From a checkpoint of a small transformer trained on Wikipedia: a variant of SOAP for these matrices, 4963 steps.
Each number is 128 + 32 x the weight over its row's rms, rounded and kept within 0 to 255. Layers, rows and columns count from 0. Numbers have three digits each. The size before them is the row's rms in percent of the matrix's.

# layer 7 attention output, 384x384, rms 0.0891, rows 182-203, columns 0-127
096:113169136116085121115127092137123144139114183099095086141160124091118078123128214111189149157162102140152090136147100183084153125098046111110157126107127181106066144176095126102144091065120075149193126154117086182147156188116129144128125143072126151073127104107151124129101101105090165127118143132131109150203162104119143149119139122147148137171151162139120143129130091112153149108134
102:188088105114177169167131107144095127144164138160134125158118133125124112065091118182123094163164184042154120146096176136139128220114142135186088130079078092134202140111169190093128127108111085132115164157088141146115091123165146132162169117215130179174135208108115118137148203135110115153103089159080158138137107145104177143120136093118102166163158169099111166136106104104115101154182
090:116123150118187165090132162113060177196096134113134099112132099163146155168126142081067095080133114114066100120102109144193153095150131135140104131074156168142111105130055122149156125189054122104178136076174121157141096124106071153193142182141089076163082151111113133127185216111085130120118108090146172115105218139120144136146129143114147138117126116099132135080113124098116104175103
106:099102136104110149116185118085099063091128131060096143086121078113149101135106188165125125166079018156103127097134141164136137097149098122116120134127106103193138175136154147128152111132091163159179131102119161147164116130184115165097162113094141127122153104158139094176108140140179063135115147158081154105091084117101169079157152123135090132106129184143081114172131141129070104155161
097:163079100119157074049139131186114100120161067159092120152104128119129149104157114061161161175140165203113164112109126135068153070099103141102118073104156142132140141093122069121160140153140130160149127077107077121134081142099103113069046176135206181136177142103138107136107121223138181151160124140147116152174102099080163176152127151161158173174142140155135130124206152153146103160118
108:123114181079071155119109112123104142106117097073172098097117161179140109203209182162103093029135166090102155151175136103096177142152102088137149127214129114136142161054129123097110122157070129140098126144232198093103094147168123076160137162184170104170158135106134151108083101178107108075143131132081090116130100142159143088083105113183139128125127111089115174148093137114140093107123
098:123116128184132120112131097103123211092093137089114125130111095124142129079149178152132100208170098098120179176105122122119074115105147124086179105075096193070132184121147097181111114160113099099138245203130123133171189107155118140085077152159179082087125167121139088129092164132125124069123133117137183109092174142113128159064070110091115092063097132159122140125146129069165142135136
098:124142080135059125129087142146204181091125114146119170158166194074122139144139154169180146164106119103119125086137082135111136142098116066160100133128116126079125172120042091081120087102100076149117082117151120150160180165079122129150211125155201171148133092159127095160207152215141123154146141111181104092112159092140138106133099079125131190132165165083178161026142082097132138092153
105:142107128122122108113149153132125108119160118106145121186178123121170162139127100175131174152116214090091132158131110147144096134164151142200125123086094185103048096091004170157109151114132115165159072127190129104110150149110081142132084097111087167102097123188127112140122133100139139109154095144132077193075146141145098123219093119162158170051145155123135149167103127081121160185151
096:107087151111150085143152130130120182132145081130135174161124184157140107099176019160095116131128076089100119142177183151076109097106128129099220097091136102121065154160123110152096089061090171152087108101110199172061161137106154092155097103135142123145118110105076114117132143154135085169163180146094122133093149126146183127110088116090115174119059087109161173162151170133124118175135
098:181125116075159122093136048071118144099093115140182097084095141138113171122086135116103119112104144180122177077135128161073162127094103164123156000102133114101154147077204055104091124097091155122172134055090101146084189158103113141141119088159168173121095163063117081122104130134051158106081097122107081072148124138085119164128099110130117125148094095070146152114201138141099106114114
099:066130142116163143133110129207139105121101150133117113113067147156145121160107103116121147123152120114120104154053153098097079153096139143131103100095070138143164147104142160130122137089176125146173129168109130134119195220121141127132154156173162175074166044126098112182091085135150089073120126210109102168103063147156172162107144150181120146100147106155154122163142155167133092105131
103:166085131167056135114162084148130106168165105040088117163063150121144156110106104109131136125112158138179131155104139134104133115131112125104135064113106145125116153117151143137163150131090081180161157127075095185142153102144107209167123086115125073130116133153148170170085106139119223077073178141162092107106080124125151124108048157114135148137091129159133122156120110158147113122135
100:147105121157147136136093177158168167163135173127165115069131126097129128130162105070122189110139163221094157163111160084097111135108165144122148142135166116114141171110161167110146129159124160111137167140134178071090138119096107061078148072145077160153032153116146168147101117164081089109209155139109130111133147136193087158118089144130099110138138126098147129101146075146128087159142
090:116127133104113130175143104144125113140130184167083090112079154114120152123133088071199129125084094118174127137138148132161133114140070090163136143115216152122123072100117180115181102177159206128025111139045111162107157191134118115147143204101142101118158147136073122113180094106161075146153142111141079133107143154120114121084176099082193093111084129068149198140108153100121163112135
108:126094194106118158168146117091083088144117116128155123135138136077161075155140164143151140137178108157131018144093119060122117148166152102134138144101152057120134146160116114137141154074157144121128109185114091168171062140106139149150161107113135098161186143098023099139156108151047150151130153080141156099103171137057171115115123128102178089061157116078172161135141181120143116126105
105:128142116058153116131135133100165115170105113077113126169122144101116142096095083091099113108211108108100133091079111123168157145115114123154115109110148128085150075135118196172115071135109152151094050128146079067048069173143111156120109086092195081101117188113165114137136133104184171126135147120127081148118159158115154165140150107079124123169129106058161134136150148146131115112124
104:159106069098128113070078091226062156112110188140120204122085147169138138128102170121133129112158140144118129159096151160128177132171110125137117123098214100161053137133162115180181125120147133077174105185175200126090114157068180087106175148099132104127199129095142193130171141122183093115125136108136134148123170094162122104127103101113111131096104144099122084155085109106098151131105
100:123081061101059192105146147126098199132086073142116161166145205146098182101060099145162119112113175072124180109112099122145110114167191210089106127122093119130071142107117139142231151068096137098085122145098190069078170132170154149198131129137117208098142144149168158145101169138135184092133161115126101194068111126136170110131193100099155147164135171106141082102097226134103131181098
103:132081092092078134149131165125131122107144100091198096162156069109125134169129203114115123151152094141124105123123151143161126125097111086043094123165144097138134182106079151096153141073092158112139163233131105086103137120127126155128087116074097132081109112125110112070122095107163134088107117153099097156102111128122129106141087171070141137107162135129099093148144167168116108159077
097:128125141115087161152115111129102118118155099107141170111094176109089099075143187112127201122090106119175132188102116135149076108154076139124129115168122124120141106072163073111140105088150180103082159139134075128090154077138155138105117139100140149173096117171059049154138140166158185104117103161117145136098145079117139065141064091111139102064160131146103103140100127103189133101163
093:080103077084212119138068060157114128124212138123117079188186096110168143096119182132091088128144132112138122112140163183124130127133125169177203121115116144174132125072079142156134166116166140208139144154113177126101186165129087128179175088073163120154134106090153103131076126162146176119119065112104133054189134108196115142104109091100105104116105131078129146112105163086164131155146